{"n_kv_head": 1, "warmup_steps": 51, "batch_tokens": [16384, 32768]}
Each number is 500 + 50 x the weight over its row's rms, rounded and kept within 0 to 999. Layers, rows and columns count from 0. Numbers have three digits each. The size before them is the row's rms in percent of the matrix's.

# up: layer 13 MLP up, 256x96, rms 0.299, rows 145-154, columns 0-95
# down: layer 13 MLP down (transposed), 256x96, rms 0.301, rows 145-153, columns 0-95
# gate: layer 13 MLP gate, 256x96, rms 0.317, rows 146-154, columns 0-95
up145 097:433477522473505540511428527549522474594569502447511493501488477537515423502393537519478536605551495449554535543471477559611546584523542493454543549527506492485522544515428520503525520629483508494632486554602507468581437506544571554434472369511536547488504498495494423485530512402517549517
down145 100:520601452513377516497519457488606545521455488464514406480532561521559501552594538502476559528510463461495536564426522496540515472493523476527389558454485411533533546576428513490581453420584421534543530453475552496486486476446391547512564480414543444548463504581562533487514546472451544491
gate146 091:421533432464517561527441456516433573524472453446541457512574449463496465542495664544441537517557464529534417534601455496490445543524582481546541487578386514500507540525537446529554522537596488513547467443514436491503485497449463453364493476493460470440484488577542542532481549525571450532
up146 098:488493567570500472513481451511447509499595526526480539500439527562449488475505503447500519500413579384548529550544581416614523401500523557552444540462465421461530563560521449495456434551515488448430453530568543456439551487477563608437494530516455585537515499600474533512446512557552551529
down146 094:434466511494517562624538441514494527586443529481451559526503467486481584520495466543544528497622408437406443619568393492527486492552517543525572525493463605534499570391530471394553467472520506474496427545486505530467528534552516486469571487497484535486511462529511455571436411502511486502
gate147 102:527488459516548446463455431497493456501557565504409504490587534449557445514434472500501442471482543477487459416543476433506463544466574581567525542621454490566468553492513549479551490597576524518537493577398461442405518454445414448604574483408519461489490418477489489471540442510487549500
up147 099:459507461454399469523461497571454570489527544410560432451508460549497557444460529531561372504529502549457476611555487458499542573558435472496519560520485449517545490554440522573544485380496518563546518578517644406454460494536486495509477457520472501538441464484572445526470461476462425497
down147 102:420548518483457486544486433464404526442456400554595460460495542437459528472501483458465555556530558532412470533538452498509544435490523301485483488483461519564562585456514481559461423485527525501522509531527495472495462532512565468576455604430484450577524456566455507462447504472462510429
gate148 097:515507441439513470437565509434405455460453392496431551460501541509435509389557432498501567502514531473496448499575457471459429430435500579487454617465416396479553432475577480489413483494577508554495465468477472430519488480513530456473521443465491449493557605493495529421490575483514546505
up148 100:532524469463520541546551533436477509450576495512427537486526426382527471435570449547515535583453431402432520536488462555378560373408567502520517439498477463406557475547546533478407514533535529478532431519517464508572473457469527504508549433511436396474519502483489526492483486416552497507
down148 095:466416558579483393481482515518397521494524608518527528532518429546525497422517504480558525551505452490420444526470521403547447521579560520492514502465389478522497473513558466610558572523544559594572510549444474493447471485522644487506482473448499471443515493432514566451454546523441465523
gate149 109:508553514512587514475558468512407556537504529562391488491543515448442456549538493573411524439433492485501453566551487480522481462462587540509457501431494603406582576588435586489458463472465417524417525427497489529538491564464560451431496558430471491489541460468495484559531522529592492433
up149 107:511468439464493549497506591457496492434479562482490500516436538545447469366459549499513453569618481565494580489528510449406558507429458466465506484571546436567515485461435452556541440456524505439517473491592497484467468491448569534549551476594458467559518488568506455568474525369523458590
down149 102:514546536415533606417544418505625495489515585566497503492565449501448512594487505492586540562448477554479527485473506560374454537427515498483521484494581438549538504468528510555475546494589476489484551515598537578491504501513554556575530526539547468645498582478461510522463513499454474483
gate150 094:524446379499449496573472549456483524487523497520497523471479481526541543564520365496576529498419508536557457484481491456453536483597516558613518422545565483521553454427471577503466461526516484484517513470468579477596447457511476501422624529488544499510547464460555470492529476469346416470
up150 096:471434535522497422442559396458533450587423472450510500560570499435456427474449510496556524545582558522497595511530470365471441487538507458492452461519533500538548470459431534580544527599502556439439572516530409447522565555442479544538503494456487392541551491518558474465530524501478528568
down150 096:506549399525503448491557495527580487441519462525442454531460577477506478508510502491488529470410545446440529597556535464492492555572441436508517516450538500509498542452495330420522466509443435566447551563504470555372572456505645512423519486441453521473552521560523487476544469507513472535
gate151 103:496479496497454538522448502614478500472417484531525512500486490520558485490500489501448470489462595482511408559534516426505557521505467520588483459534564439531438621454507558490513585607497497571519400499395603545463468528532539532511572454509623502502536534480419531484409523494377532498
up151 096:476504490515550508502414598474593549498551482460404456541425570565478411495552516482523545542579492554461503530473456482503529456482508522493468551434483485561561574459522538439599558516582551531433488530407479478539495557429486510505463435527482610545451464542526536578445472547374463429
down151 098:511390483550491420446503443504524519483559524442465535498389557465537419498488478472528428449470401545526401510496499493564536458495465519519516501496512473452426580511457467519591454513463492458546479480515554543459447499491475513593484533449538531712576590476488478527576504523466521433
gate152 110:505466534610477538467500523448528442457556513537533455526486450508535457415574401479438525506527575510488566515520494445479496494523542609614437582530491478534612510446490555593555510509539509499488502509465456407607601566509516498590468493458539439527542514553462440582548498558508526426
up152 108:480530506406576577459554441478589533497585551452463528498562476486517483459456490514508454552620358490503553514480421496478494498477530484601551582493501489555449521484522548434479447548550529420513462503626489397548486519487509407422441467469539492433534426483517523485583561503494481487
down152 110:485477491437503544508531489496479494530531508566465573482523425492484560542508378542531620437529513508537505601514468469456466477576501506569473537544493481505503576471492432570480577559589411527503581523496496513456560464521618496511440423444507482390479484499389425472504390487550422479
gate153 111:493532517542482488549466429510512531444555573542513489475577519545471428452458549514522500549506566484468403527445426390509520501467511510430568485585499393541624534470512457533471480546477506555456494597476486456500448580558558420492603571445556510518390528518528538498521490392575500529
up153 109:539490409506443361591492529533521460477595542506444508449498528504485451538541513473559501561538479404400460476453487487504552519491460476460555494508590527606596406454531470512402501547480557402529541526455562577491489492493492501548479506620541497487477542388546558463504514480495454470
down153 102:446514461529437449419495485506493482563617514570483432454539362451506515491471493598553531533510504412431526510515474438600513512485523476489577545498493521527490489523517495480484482582542558544551558518501480521513519526491424509555468505517520485427597445451557486572551455699539489557
gate154 090:616453515497513597501582485518449545534453489494474477464458419441484527527510557490439499496543507457444487401438467522400452488502518544502497542392440448502530519506547554573564436555511422539467415447515499548526440565532440412441536591503598473491529475460519522526521565630534509556
up154 093:516586586448420543521560472579531595446512538452551468486451477404511507486531515530442499462572569624556517455452630474498481470416539589469585460454498478457524513542499575484583493471497481505530456495474459512574536504552544514565488519419424465456621442505468510477551487497531464544